python train.py --num_hidden_layers=19 --num_attention_heads=2 --intermediate_size=256 --vocab_size=2048 --hidden_act="gelu" --positions="learned+rope" --qk_norm=false --parallel_block=true --init_std_down=0.00577 --lr_mult_up=0.936 --beta2=0.98 --lr_head=0.00805 --warmup_steps=200 --doc_mask=true --max_steps=4978
Each number is 500 + 25 x the weight over the matrix's rms, rounded and kept within 0 to 999. Layers, rows and columns count from 0. Numbers have three digits each.

# layer 13 attention output (transposed), 64x64, rms 0.128, rows 18-31,49-63, columns 0-63
498513508483470483522481477492529511525556494555511454488522456515457493481496491441452520467497450534533524526513544502544444521495512535500476498501526487438515557505489579441513454506469459
515500454472550545506491552502479540529486519521566530475510510467494489508476479408467525472478523502483499423502495525454504508551495482524499526524482499568515533494481490520477467531441505
479478476555544448519530515497480550460460508441474478426494538556467474451501489511516524532489527464477532503471515519533493455492461487458546498547554445516483464530503522497525475486452478
487465504535457449564489539547453425546454475454520597506533500509542490535509489505496565453520510498503523515450507498482528486440522509470564476498494424476477526532491473447484491523473499
485500480506446485508541415508490498483525485463577510463484423449501495515481566522546499410501489501508557509525539498466497514457583497538536551470556487470547495487482453472510578486529525
559503436468519505496450479503549516454539472486484442444448473454548550456518489522465479524544503521475511494505475494501560477479501518535554546531514471526514547494520467528441508515516477
548507512492447532512481446496528484514589466445478490501537467492492510477483514533487496542507475500529534526500468549478508505535452468525561488534499531498424490486463483524515496499514501
544487543506492427480468495538475519494489462496495498475510520503498504522523516551493494450514396530500470449486494530499577540455429481478485559551470482557478461484575535484507532494439528
493511517499490462482516532452550455508537546522503486542498520508460534463525587474469558423510521459428511519543490531482501496442461532533498507533603506484497472502513523549433483462497483
539467530479530486472510448492486512504515547437479456474537501506530502472561478469513508422505509479584462549452512488519515531493449502493559509546558455514490551498443495504489503529546506
482492527487502465547444537518530500564551527521485445454476543452486487459496483513491466486421557549474468531528513526463460539511474544476563496492522493516475430512467479527532464469526523
477500547506554492567453514542486438503518512502462483487494511554522527500517537473431517510441477531538537509460489469492511601484508480525487468494462491498591532471490463496455487446539478
517540487495574499544461474511487511498520478516508468467525433498526500529500518516530495433443425473458501452547478481486469451526505464486498462484509523528524539545488593467496526498501476
456469491505512474545515453533496433512528480504519491508532525423482516468450543460503516515527492521511449501461466504548551495498513498539470536492513538537552509501463439517522440440503507
505496504503485497491495493499489498496497497486497501503491525502504498495501493504493500492482493501496512506495503497495485497488494498505517519502510500499501498509505495496489513501496502
529503516520527494494508500497501507515489504504497502516510509509506486492511490511516504506505496500492490520506490496497527494503483503486486500498501487497508499491513497510522519499511500
486495512499490500494513500505485508506488512516490517475495493488495491486512491504500500507498498502510505495492499498475506496482509491496492498522508506503497504509532505517502509494509513
501515506490494511487514511517492498504483498504507494483510498494506504494511480500500481520507493517497512513503499497504489504470508506500499524472508514506500480531518502516498507486488531
520506502503529506510498496494515498494503489494487504511491498520494505510488520511522511485491503503487484498506480493504522499535494482494507490513496498486506508491485505522503484520507482
486497500500497495497502496510493504489489508506503493496500508495496503497514493491490486508506502503490508498495498503491486510482503494504500500493504501518496491505507490498494478485493505
542496502506502487501515511487486497509487502513503499506500505508478500521502522501511504485505519496497487510496493498513518504506489467509506487506499496495506510481495510505511504504486496
473499482492508503502497496516504484479498500497486499488493486494502499478514472501501513510485490511499516484499494497507501493521519520492487501494507495513501502530503502519476481484492521
476496511507514490505490487513509508491512512499511509501497501490509497507511512507504502499521492482509492497508525514501499503508499503505509502502506509530490508484475502489509493512518497
500503482495497503514501499511505500510492506498500509504500508504507509501493496504509499491492495513498501498502511500498492505503503503503502505490505505494487503502494496515495495499501491
496499486506496522522505497504514510512500498516497504507512492499522505498494514494501514499493501510515497499502510505496490495513505523498495514491512510488508507496485519498505524516515495
500490510492498507505507494502501512478499511496497502500487499498494483513502521499500511492497509495521493501510501491491498497502492494492513505515502499516503508511505512500494490529505505
491502485497502511499509489522500502509500491507498495485514495503500494486491493499501482503498506511482510485501507512491492501501516503505482507479507513510507494506520496498507498476510512
505498500498488492492506505502487494495495515499501492491499500493501510507506511506505515489501516508522494510505507499503501508497500484514517508499500505513513510502485515496499487502504492
511507529497511505496485502490511499503492489503516500506503495504515506497515498501499486505511499489492475501516490509507521504504486487508520482498477495515492482488472503485510491511494489
# layer 13 attention value, 32x64, rms 0.124, rows 18-31, columns 0-63
462423484483556495448504533478519506507493511535488485498510520514503513464489500518533509478494502497520469515510490480533487485504515481477507489503509475533516466500483490463540492502532480
430471472503523500503497497518495538494525528504520495462476511488491487482496545509526491499503511526503503501477495501510539501505456485490463486497500522458488513545505536523466503529463500
524530508536546489494526449542475540498493515479466489488518480477498514463505478477510434522512479477503459535500522492492474475492524537447500522512493496491523512480486490501477446506468499
512504514502482529542512486524498447530562546479477540529530471529510502536511502516523486516467522485490527556441484484520503494506489487479512471499507508488517484539459448469505479514536488
492549493490517522518505475477518475508497502492502457479432487471494516513524481545544471455488527483542538473468473499478507477482509494529548511482537508501454524487489499440527505482516502
504502476494506426518501526452504513515457511483519521462481500502499502508485516478519534509474522515515515489503513531455509500481541478527475546494533475514500477519490468528507451497491530
518534527532531491526494504459449531514440498472479501511518479510495502481503548497522513500489512503510523456529514482526472488506524516514506456484482482513449487481509468493491520503502517
457549500498471469483482494492509508493541496496490503448524475504521508507529532480487447561461520489485481511511557461471515527531489520513493484479534446528467531506507494471510491483534522
492499491557489490474537557496517495488483485517494461544490474456500464472462481529468464510489516495528510451497525486493541500506503515507520516525498496475513472492488467501500478526549476
521502529534520483506509547505500496502501549487548477505529488509547572493524513504512481484448482461505502485507490518485481515490537491442479526495498494533518510505477481489487521495503470
508528529475541502556541558498466521510516513510527478517531495456454497470524494494457510491465479505486495504509546518478498499517498481500515476513509527521502466505525555481492466540488459
497504513482522478497474514538538487505465494513491493510524516520555497507459561526458484477446495489479548545469491530506502487509517518520491458528533539489520493470528522464509503488464527
487464462509507521505475505440465504469481502506480488444514518504475481518471499550481470495469502505522431494488475475494505539469491499499550507501526510519490529509482533482492499470479514
482506531436500481546473477508527478483476502508529487517482480445528504507465505523499509500510528456467517488493541460518521528503498468537469507526483496522482451529494488506509503505481514
# layer 13 MLP up, 256x64, rms 0.0849, rows 0-85, columns 0-63
533540473500455482491496531436517505485447520497472484494530514496455493501470512533466514446498501505526460505516477481521493502473542510509518497523514496541528540490535538488529488540524471
515525464551451492490445531557481470479477467520520473528495532496555478514501512512497479516447493469516480538473453511463523501477491522526495519495493521533517488516452541502487527478490490
512493514547492460497464477507501453516501449480476497535514521528481473480483496521538488461490526463480496537498466512470466487524507482504506468515542500499509481479505499477465506477491474
529489509466449445509484454451498494449489466510499502490509471448468540481532500521464505480421507472494470457508492481529492496520469442502488518468457504517485490491514484523475474519478511
499496493527477502508526480475480464492505508490483502507507508492526496456501529545520533513479516508524522510485537498464501548471498511499508482473554501465527502462498476499493485497531480
453509462492465497476490521492519494496495492498521480495516506444539517466479494502516534479463470502479460513487474490533468530470505480498524479489502478477462520518550504519549507495527539
516499505496496507500449518580525529495486504467501459516490528483521534518521458466533488470560482473462462563453493527505474503483519523514513557535511544484504487526520517501495476511510503
501514482463492494508514489487503535463501479530493515498502527511480472503508433506518519560470518491484491452466481488509469481515497492492474537483527522509497521518496496524500507488494480
492471477536479527476481499511489522500509495488515522483461536505482473459512499530504508514482537494481483461504486503490510539489456469492488517520492510543524523458523497505485524486498496
505504517491485456504473529506464498479513505520473454553499495527523483495475491495472509467473517504492499493505470510521473515501496515540502479515515489479488525508474473487502528512553430
484535480478491467468489536546523505512486487451531462494468510492512510494508506526523489511502527544480463485502508553533525496503488526514460511513537510483502474522533503518512489522519488
523427484463518448497488526499436464467489477494494485450490462477484525476499512474462449491494498458478511439487456484502476458488461490471522509473447481490495489518476511484493461459492447
522522501509509514515528499539423489491469567505527494482531461530510505523491480508468508490511470499454495545476498500524506475528484505493501516452502471512486497523472501512492469509547493
513493502460473466520484472507538553468527537506501499496482432506477480487521461486493512515506505499514516453484461502509494481501473513489519516501514464464520497523519498488495482510522505
487485525551476548514494464523427511490492470508519497509548483499476510503475485466534481513515439444486466520546498502473470454458541496494483484493517488523492492515484483517499460461475512
421473523511500529469548493514539514495518548489504514480506501521495488508521516537500461503510550521457476493450482514509501470531462490517458515503519507498510477508491534526516485477506515
498517478502464456518511518526470470532439506518479512519521494458493548493465511503519517498505444538498499497506512492493504484524503505484492495507489455526474496505523517493509489544529481
486512498498508465498557469485504516500485512507518462498528525509497486508477469527492528524492489473496512548506512506519481522495493524476496484513476472462560548494497526508500515523495517
465519492476490500501468515487478429480511503500508488485468507442518476473477542535500547490504474491475475510503493518452521494499534494550485547508500495542502477523496489520541509519528498
491476484515486489553506508547457446491501515515498509480535517530473483532458532499466492503471543531528524466486508478468493520503498497453526514504464464484505451514478558477510483472480517
520489507459455490520499524492484495473469516512509487527473537462478495523472498475455418522459556515477522510534500490473537475461467491497495499516510459520509490502466529505472471478569483
502451526517475498532469490467462496498522489543506522509520541482481468500469486522490492503495484472475459468478449505488497439490472459496526516491490460487492507531456449460476530466491501
508503476515478555486545519481506508468525511485454502466482528484466479518456497493468523485524521504522530468486455471505527484456456497469486493534521474531502488513518505494498481488489506
467511486506478485478512482543529506432476510512465501502513529498543501508482483506511481517523505470503501485412500507498553478493519482525494487442486469540519556455516535497506457524464504
505500536445472561491469448496481477505546489449492512455478507457506493478504489512520485541487525520494479493500459497476482500464539481472460551492558459490484537489479480502529515475508494
512486534498502510545484509501491569522489537521487498528495517508528493471490520487475501496538548486479451491491498512553498448484492485514526505502523499496513496491561519503535503514529527
489589452495464514485515504483476496433517469482546483484495478503499511477529491548538491531491469520543480499504499483544492506515468451494503529517503475512471532529487502499503531470535502
507488479495513499480493496517518487473511510478491506479507510465476550489448464502466503509419491454515507482501492533506493489490457474509515478526515492516483506532525528535508506500490509
482527481520475470496503510502512485501505499461458488460495491485505456509449484479466522491477464465502514482485484510518446536505517526498529511524482516514498493506535494489510509519470519
510504481492511501513508496460487508472514521469493477522497500517497533477514531495477508534480497489489504499479515512481524491482478498471439512499502496501542505471500526503523504516529544
504524530447479490555500463505507525485500515462522487549520500464437514488551499459460480480518505478509488501486470532504474505474514491521495544471466472517546477520481469492535510502538503
501504508521484500522522504519488536497456531464506479504544556462502462527486495514497487507522492508480497481489440469511498490515479491506545482542495533491526518476462486470459484469519487
469477462510449518498459501468487519500478502511494507483528486487520486507549510536488492486516495494494529497471481500557506495469457505485506489508501506488512488504515531551489437516496491
509540507528508507501506489502506470444514480488501494456513499426480527503514507473491468517482486519496498479502479484473501460477540469479501513556484490525476534483460496512503455469514485
471493537449498531485511528503518511490488509485524499486520524505472484551495455484482499498487525500480455471479468506480483490505494503497512528502490498517490474476486502495484506543453465
521503511526520487483517509516500504477483531522529479475465473506582545484470514519473466490549538475537514503496456483502478467545468501496484518507472514506470496494482520480493511504484513
510480500542506467485498503502510487504452474483539454489479472507512506523517482459539511509498515510454521536507493506505531520482448485502528552532493523489476512554471470499518510471488517
493483501499525509525490511514483484539441483499502457469499480519527548534459461546510464491518441480490486530453495527526470504492493505482531483476500508527486522495492482503513509536532521
503519457450498470492469470472482506444494494471496476445490492488485502464482498496484491487468469530527501473508481508490498460487470510517457506516523496493493501508557488529470461501505454
455524490472480484517538474541484531463511511517548491477487442515485518528455527495537501542459473489486518480520499511516508558505500462481502519540452484498489484497484484459493479522477502
450470478507489544507507483540529498484466498524527438518510510482492506521482520492502505521451415502519489517482512501478541509501481524488503502512503516549492495502499442513542483505505464
506468493508484512498500483477470503516489476477513502487478489449456511468488515552527523481533501486440472504515480517496524476470477499514479513490468552466533520519519490537492470531461514
468511508520496494534474501510525472487465502520492483500481515501503506499511516530497510480513483510501521473458470514472499479524448468496490533526511516472493477516474523507514474473508471
512472505482484498516489498460505508508516500505487496459495486514508525456510513528475506513473496480510541521502520526505454497496464511518538515531521518513497491496477489553448507495489468
542512480530450465488509527474478536461531467480501471489515460541545530472487482526534509505475459512495495505468489517504534506452474506485485477471503473520510545493477502551533495477513510
467494504469495493529494532527481520442496462448518493501531501484488545479521511453506508473476524515504460511499498497479460444546515451500506464508478504488505519505510502475436501492469490
509510449477471474437480479542464474460517494540492472482497503469511540501467466529497471473490502498461532511480456444488523491522471466464456506462473481489509510489515531536503509548521516
491518477502498524485527472528466533475506437518507503501535473508483510504504533530478490551471499495458505504486495504475451514508499516464496465502516536475507499490493507471491517471498473
516479495466506518480548471506499545503501489457477483499497521482478508543483476491544560507497501490470504468485497530498478465487501497512518495515490514525514471532535474473536503484522539
529497527487481503484493519476500545489491441455460458547520478553519506503540522507541521471533488463494526443459513467508524494491488514489521510466516520514488466508508487519478511485502477
496544501469484474491493515506484515442466511480492500455526459485464501515522523544467494479510508518517494470474491520481511478513482495461547508469471491522505501517493553486511525497558487
518493519511509484531459472518470507474477506502527481510461484498521485510528491496558476526491475457507476485506495512476530536463481493533459554454491492513490439513473518498540491507475533
498434467528475491503449513508493454529511482475536461520504477462514537503494526498506488499514494545475512543526461491476495458513540532521508507531538486491501518533543502495466502540513478
518498497455492497448489495462525537450505504478463492515508487507539505511494491499472507548540538492481463478491510473499524528532508519509481531517536511518582484519494508490523497505512486
562495498524487525518486496499540502518506543509502491502508492493512482481491573527499528499496477487482508474501464519536451444491525490506496501515526505486469493549477492454490520493445507
528513486548496496511499511528486522540507521529494510449537487492513486530514509471521534502540502495515528468485465475526492502495467462479530482503518494519496522539505475515498471511462514
524511549514475495478500486506488528478504544500488490526511503533517480470501458485477501478454495483541497501482475520519498530464533516527510568520520483547524517484465487523486458520497524
503476495520478521472503506490513491503468519457489467490492486480508450508518500492511503489524509473471505442487513486526470517517530492517498513531499453480447481525423474477493458494532495
479515495482492461497469454490469492455449501519466526494475455518526461490465456476496476470506462490465501488473440500509523511472441473497492492481487481529457472475493488517464507536490493
511494519538512477549483519494501509508497508478500503495538512496463552515493479508490499486482490511483479545502483509495489500498482524520507525502480532472526562500488539496488454465499500
495521525510466541507497471548450488467506493477494478496526518483525466519460497481466495537498480482495466470507493506490540515462507534498480454515468462516515492452459460536524518522500499
477467491493498504518472502533527535521476500524498484462529526510515519485480528531514491496502501477527496503496471522559536509532492418498503455491520518468515500496471511440514503543523532
560493472516471530537465491491490498479498478486482489472512482480514520505524432492503505446511484521512505480521480507493486528505472501514506535557489487460484512495471532536479489489517511
513489499538502508512529496486524500503478506513451491493481521508504482483494518532552515442482528504497514509463486503512492507525492509503534448525468484510487473516491550465497487510527494
522540519532475531515455504500476478507507497494503503544458478458468512471525501515518500533519521452514483508496474499538449484484508497504517512462486488497521502473466468501503518481490535
474532464539526544452489533503472513463491478502499490541543473465521520486485472538494485475488477470488500489483519462504478498531497476522525489496491476541531547529493484481507470527493480
543492491472458527506494470545481500436458468443465514503536501516472480485528481499504493501511499465543487463450499512497525501505511494479477505502537538472514478513521495526481538461478456
459472515494479472474504526499465477487533475523511474506472482512484487505488522526480496469504508566528502479561503500461491509475461526511459507487464482528485534499481518548521503518528506
500545488502467476501484485499491490510439486530471488508486463486500492499438513549503494476520539498479505484524486515482502488457520478500548520539456490518522479492472526501564503524512501
536480491514528520469498476503501479524521485522509511473512492540454463471486528515521518520464522461506530491526501522506479507490513486490480501502561501495491537524489506485500454534512479
511509501557467464488482518506490436486500482540491497505523494459496529519486529561468505550491509562458544505522475479507529525462536532496488535515502523537510484517524482512485505536507510
526540506483491543496489528475474465523495468523482522498579537495489476485484503515483515535495462463511505491527550522486485446529484497533498500489524524536519505481458499519512557533493532
476479502502482455528463501489450523466463434496493493463508491520521500507523497461530480495479500477538472504460499501478494515462500500468528476480479505553473507480480485464512515518432508
535500506439471424518467458536487479505479486452465512533475495496528549464509511465508462524476526480466504511462480536483461471515521460503523482505514473455516502498482476460520485504503521
483436493470466490468496492506502473463520479510533468462493480467545483444494511484500511525508496460534492460521481487514502463497499505524524478490498474456510480510474449506570498474521482
515444537518480528503463484486506496517478494495447484507492492491481494520513502461465544467500498487501476538548470487480491474483514497493501477505517485517459525459522416512459440490525549
517454491463481459502459537522506507490463484491465499479517464520554544493495506462526527502487493498472463527511452526507482506480506478499485501449465507507459463481526507507521524508510518
500515455497515522483462487524483503507493436507487531474482452527424484485472483492466478493446485497512491487457521468506503473514501549476479495510487494540498520522512479500473492535497517
497477508457491570487476478484491463516526514439476494485515517511497471489511538484554516503531559484532422478480470450534504486493499500551473531482470458531476526469557488529510523513503460
517480529499510529487491470526537519499474532474465530486564469488531537471515480470527479473466488488540495509520512491520480475510457451483527462473499488546492511491467530498498476493573484
501483504538517524528532494502501491527476489500488476506497480499465488528484496499501510507463529476524516519522487520532522520492503513508490509491517509467509504501479517484483536520539499
485531465485481487482475453495535529501453486471493502486508540498521492460515528508503521519482545489512510504470513461489493491438485515475455506480498515453524503487505516467531525465459465
488461497471493510509459540565508466481466487492477489484477572502528494484450478485452527528467482471521482480501488467487485525472515494548460456496477507516495499518491509500497472517537443
490475485496455459525489510556490485493479510518463473475474443513540493510478534491449485480459540491460494472471478537515478518438495516468485485520475509467497463481480514486524445486511484
512495524515482462467538519536441510459475509493489544492527501479506492519474481467455494490433531481440470509481494495518489444491521472527465543479503512490485486490476487516543513471546505
485484464524512457538493519475433500475484510509507501502530514531495482499461536516483483527493533530497477526553513527486519488518490507491475484497492527498477488507505499522477506534475464
# layer 13 MLP down (transposed), 256x64, rms 0.0864, rows 0-84, columns 0-63
455536509528522558495468494513505502487493504505525494500518546539510521472536439555514510529488528521488490487485471507465486504476482473474489508474473529517533461457522478531530448481471531
529483461498518461513521502499516519515485530514528465503462505482497505493504520554470476556448545490518489512508542465532498550453554474527518480469506510462468469536463524525510529455514489
449515491477481520511515502504512537478458528502513512509481479450528508502515502469488505539536495492522474462503508448509503463497505506430523511483501478487494507545529489507486496551515539
499525472556501465513515517482501508530457509508517489537515500493502499513495525535523515501470496493485505505477497494497506556457528480580504515467493496527505457504526494501488465489441492
514515513481505518491487522475522519512509451487535499475484451515509511508504474465481470503484481497503487496531463486502501483545493524475504503533467520519466510571497522491497486524482504
581480516491451533497481518523499506505493525520488497494507503502492482470471469482500512457484490496468485536487526509459485513479505457476510497533504524521485496509498466499468470486574521
445462544508501511497508465501551512464478492509528486489497549459531480463470548447448498519492515503523517505454466496523517483543470489460503466474447502508491463509537493518520522447484505
509481523526461438504536484503493480527490500502487491523537464466502479512490505486548524453497475468506506501470523536522552483483499534495479470510519453532532469509480507489468509499516487
504495503473487490497500482501523478499463505548467515487558468508506559503470497461480477497500483495528505510501520473529503484496518528543489476479536508474498482552485531482494513510506493
504470507516515517478536489509486477487489519494543530480484503486503507500556517523526491525468505471522508488475531502457510466496474486459488488521478511505514510499533499535512495528517563
465484478533525512490495523475498510503483520517475481470516503483513502548566452469491521541536497488526505485493510507475515537491505479532501490509509523484503512497536483480466492460485455
485439507467586476484510480476479515511508532466494472450483516508475522481497519535493480516461516488505515467502505506484489512471472522524502509500507497479531533525492530498544481507507502
512510487492457495469501479519448497469538482467507482472481506529541492467523507471462486449490530529467508469531458539520493550539473475500509482484475535507496537541508518529516519458552501
520549495511499518479510512499481455546501462473476511500541557507499444510467497482512487506505509510494476499525539494473520480481482504509490522464512485499502511508496481478559480533478498
502518463441488520510464503455505532562561480545491498521482515492532470525521489495448503442495542446507484536500516513517498499466499513515512482512495459492508485507523488508468507483510448
549498501496510499509475503478519472529535479487481479521501487513525532491453498469477516467490493492487508544526494506501530567493501503501512499484479480480500494498529510486469520525471469
483526491501533501487502498489532519497546480481499486505474472553513480500536521493487492521505492468496542518499528500508509534509550482501529496494469507508479469471512492554463492470508490
494512487485523499502494511518522509513542500529468514499486494526506519541517479519548510497482508507462474461521505505464475514519524469555524531471530518505483484466496461528491492513537494
484501483503465476538532514478472484475514545463486509465477497536528487472431506524524503515529560463506549448510519505482517506503538510501527517502472474499509496491449550476461527484504514
496520478503516510529471505422520500473489493484528565471478499491523563573495518528537485515509457490479467467516484501523499512441525484490506523472538491498498507511495488504523499517488459
460473544534481501486461442480475554543508471494500511474549481516491484501452484522517493536499472490510493488509498491545505513550513470492476505527519529517502469480490527475519546501473499
549472502508544506462535494498527513479519513496481482503485487511499466491499508503513496517471526485471499485489510468454506524495534480517500517491503513516490506515504524492429489490492509
495502467470494473490513487532509518483490479520488514505524482502520517480471483502503512514447474510506510518530485514448479509497515523496495521496521530492474495479438509510465535436469422
557453519477524527471491501490538519541569482473516466552510490530440515481493509500513497542469530531487518488508510464475525528497498491517545484501553516542487534511494463516486493506498449
518525499491532465488546489461508472514490532469493480475466493523462441514506555503499527500550495536511486484491531472538503521452472489516513494527514488523459466496487484530515470519495542
487492523546539512482491508474496451441515474497483507487499484512455509500507512498509500480516495511513519529520491562473519508543534502516496484488520497515475519491476454534500517525517519
514456478529526532510499506490542503516494532490511519499491482529527514453486472481489534481472508479500529511520450443475526557501548482512529501482506515540509560459528505516495483420450465
522531518496483482524496470498498553518487513498523570470492528503473472503466542482500512514516506495532478498537531503497499527490536521502514517481515510514517508526437536519503506536521447
484475496520505525506486530501491542515500492535501506496491496530492539490491520485481534514452500485505486506495456496505486489501493469482510458480477482528462518512510474537506497498536495
507499483508493496492486470526509462489509470494514514542473509505490483528511481504514491485528524486528478473529527471536504471474493492518502514510487542519489486498526451507494534485481447
507540450534485527551503501493503545524520468490510499512456523448469520541507465501499479478530495555480530488539467502470472518501484463496494504517473564501500509515492456517495508503486486
483513488523515536516494523478502454512517485550473551522514518450491531508494493493486488510469507525539497525475472541480503468511471523488539477503487488466460510539487507449533549542504510
507487501526489446499443495516489503485560510497484523483504468489456482481483522509511515461524441510517511465525504519475478515494526522513491507510521547498495534463465474508512452507541482
536513535493554500468504515523524475470508476497488523525471526495542502486501512517478495542489515446499511508496487504454477514488498533438549527539495487475481491524500499537524494465515515
502536487516509480520470510483480499504506535476518456503523533510524508504490466507480490480507486522529496518495508480525463517471533555510531481464542535473520519486495499513479498466522492
478504508505535472525482486515498488479523529460488540478507511494448514499484493521503495473510488509473481476484540509513487499459489495501534511503560548521500508458496474515467503513530470
471512490498488551520507470507503510530537509514505508526534501473468510513506454484498460489525513469503541515506512482513457514487516493517513518447500520514498469502497473501470476498502486
507496472533487529501484516502473496481551470478480447497476522509486459507467528514494543492490508495487525507514503483464547520498482499519464503493484489490531464436503518473458499498467487
523537486510491517539564509501470496534486555514509477511498470521455508515493500487544514509539519474555494484494505511495506492525502483471466513520542477468494483534492515504462455522455543
467539500530484499445472477477493531505468533520503457512544539544498529480536479506522485515482502534482450518507534497456458510508470516435505468535515500504533508484499440509549472498515534
538499468471503559471523456490510481505486483525478484472512479519583498523471472482484457492500486485532489493491522507554505489493513527506524499486488541512476498584535502491496491500512482
523527485480511550480527466480543484495507518505474489508524494487501480506521524498470505503478487479488522521461533500521427479468512530534532496510541513503490457470484516506497501494537542
536515464541530473493507536536523507512505519488482486491458503464477508520502520469517516533469504515518453501516491535516461467505552513543503488509499494516518474485500488492469524504529484
498508517539509494494510512517499451494476478531487523517514501483515491526515482491524504491527471528483452474496491487489539517501484492492450472440481487477554501513516498467531488486496507
554491587526485505458502502479446466521533502486493501507521519503527544540486510483535480556501481519485508536522507512466505528522520486464488481563487500421467515454514494511493511526505505
524521482463509478494558522461477506467493527490470490525513530495543535480514512478486472490537473511530474493529530540515489486480494522450452463442488455494521473502550530511498499544495519
504510481483547531519493456484514527504542478489525511491502531539494450462505511476499498488512513494508488466481469483542460483496492428512567493506517486476550514546495498451497434486521436
493484529525505461489505491506526458524482539480470468516508535484474507489531474507512521483522518491509481504529486486517518500453501497500507492528531465507477524510513479499488512525475514
492473479518516510500545516518488548463493503485467498476466498488495445517470547477516480536506488459502503477540504533478506467451534499488504485558547527575532516496454500505494513547532528
538504493558522492504499457489461471496511565553488510511511488466488528517453507537512476505501513482532480521537517555507463502490532537511467480477513510458480507460456527490535542498499443
522460452494482515531429473517503461518519562539485506523494497491517521490438509516475496515507524480481481541488483546468512504468452553477488493515453544497517483494545485449495466492462517
515501450502501507486499553483516525526512469530491506487497491524513523501483519458494491499515533455474513532521517474481461493497515520509511480520495483499489508556490513510462537506498465
511514487511536500474514485477486506511487523508529470551479521551476474499512541499502516530500494459496494522545505531496472531487487442483485536499454516462493498483513535498546474466489528
509470494504528510551458487489469488554489509545532521453504503488490537501462475542522530489553496538494496530499477532479473480529489518524538473513495480507461468531510482512486510496486474
452479544518513508475505487483529467494518509514490493489511488479472525507531458488494482522500487509477516480465510521492510551506467480507488502488517467484502435469495497502492535500513524
523528485515522495486465486448534510470557507497505484505458484471495516544505538528487505501484535526489489497536497521473501522514519541546489494463478544519506452501514513512478540489497501
491541484497503505514483500550485481501499545544513478488494515473471515544508460533489444534461499508506518495561535466507483504519542489458538519478514517490491471516495449517521554495481485
516471509482534521500507464506481492515492496478470510552489524486493483515540487497545443524486501507492490486499515511506498474546440506479511483475520468482525503472509510495513500483489496
445464531514492479512508484494494495433496513490496467499516493491489486465525510510506499540500551528556515488514502503525490500465502520481514506475499488448507484496476511499506490536514538
492481474509475518451522503480517458494487530495500526484511489497584470492501505493490464495496491500479505504508497486466488481488504503478506484509509525484477477511524498486467544538470526
504521471495527488523533531534479474503511564498510455486479473498491486495465491508498470470459549531509516501501501474516517563478508500527500525442484469479517512487473500506548505490546531
501520506496539489461511523500486503508531500498543503481473445532503450503532499514495503500512512519455500472483534470482474506513543541537515484518487540561535533511502539495448506498481479
489475470467527478499494452498456534499483528484554518500470520465516503468543499506488489535512480497495504450472550499487459500449503498471469483513487507502497490510493483506571491483523481
493483538481498491475476523515485528517511518462531499509522477490492556489498473474450469518507501517523499496511488474482502512489516459533496522515480533472517478508500485503528503508519459
526522496493512538471518496507502496531513519508506518458541515486535485461523497501496503475542486512500506493478505513468487549497497482504513499510541514479489516510534529508464537509512499
532547528545510504518528480490504540496475476510521500512540554490450478548515523503541466493502493457459520525489506492515525554497527522521489494469521507482526493508505477543467506497506474
536534509507507528513486480537540504477500449507517499499502536459453502494500541491513524496448483469474495514474530496478488475507461518489511514506514458464495508422532504551508569485482468
457508495504533514506521507482545512488469452498493518483470536480531485529531483502520526526506472470471497506474509468480479478497476476501522490473498455483503532473504495498513482465466492
482502512505514442517489500473481491482516517470468494499516516496502505536535536518490455501476494479525469499527536532555438451500543510521516483495499543547533497520510479448515510485476495
485493482532505481531471526493499492478524498512492519506487503481544510494515472492452491484516450490518474484490497461488527506529512549518488470484444480519503466485503499478454568466508497
538578510476506559466492524493504520476521504498518518493474488525462495524487541471452543479506550452483468520500522497496521490541464494485491522488452486522490501492457522471548467484512507
496495528514524500498489527474512497504515497490528472518468464466474505532545500480482525510476514523537502490487462482531534525488529483512513459486528479503520514520499523549466481442510482
444526529524510525487499460472508460506483483480515491513495513461506505439476494452489514492510515513493528516493493474521504505497489499510514497434518473518514482522477480502510526491491536
563532476470526537478523479515528471497504509492501530452499526506533492505552471530509497505467507437491548484496483506461465521492524494516486516494470504492501549475526504485468516462534521
515527463485475473487501531530479520489509510539440501495514447497530483489518503479533535466507486523529491511560464467483563536477470511518507489559508497498483501499531431509503518534459452
503506477514481494509522490483506518548481526519515517508524532520487479466495503479515472490501511505532488471497488472481476450500475486492461497468470513474501489512487521484522536472474479
495516520529538509512507534502519502462489523527501478499473483469505523548436506487515564493440535498486538553504511490523520505474521524502478499539488480459525500439495479530479511477529489
495501503496504470473503485489514476478503546513459484506547562491510508450519495487511515511518507492483520514530517533506500545443508488532495485487490500479473528465484469484474468485484452
486485471507490497497498495472463493527469512500473536541505534515522511523532501472520483499491473509499459551499523481555460537465481443508495475536520520502498506490541506502513517525513478
472547550480502507534458519516502502468516496487492525513463473541470518547541501499519524526512476477465505479495512488504538498513479503468431533485531514497501454441465505479539526441501532
511514474491463494485466497511510498512501525508491493533516505532503485464505498496474508492509461505490481475479542471440453490486461487501492490501525515508479490463477472522460497506483490
536507538492506462471496505539483495505553497468491471491471486502463470502513504471499485456478501485471507519498474518502523521521521513487530464522443457536504496478497488531479549526484508
500504444518505535451465456508443474475523497490517548510502475524560435477502523503447485498472498528494487536496524532504478492496457496487488553521508517552497498482484513551486510561520545
491503511496514464497492509497518493534507437465510507509558538517503501513508492500568500466515490485511520475476504514495543531441482471518532455490511493487486502496481510531499496507524517
504492479506466503494513512506497563453481479491496505529458438534491468526521495493495480531500546493504488500522495472455484492536511564507518486496459508517509498512444506509472515450487519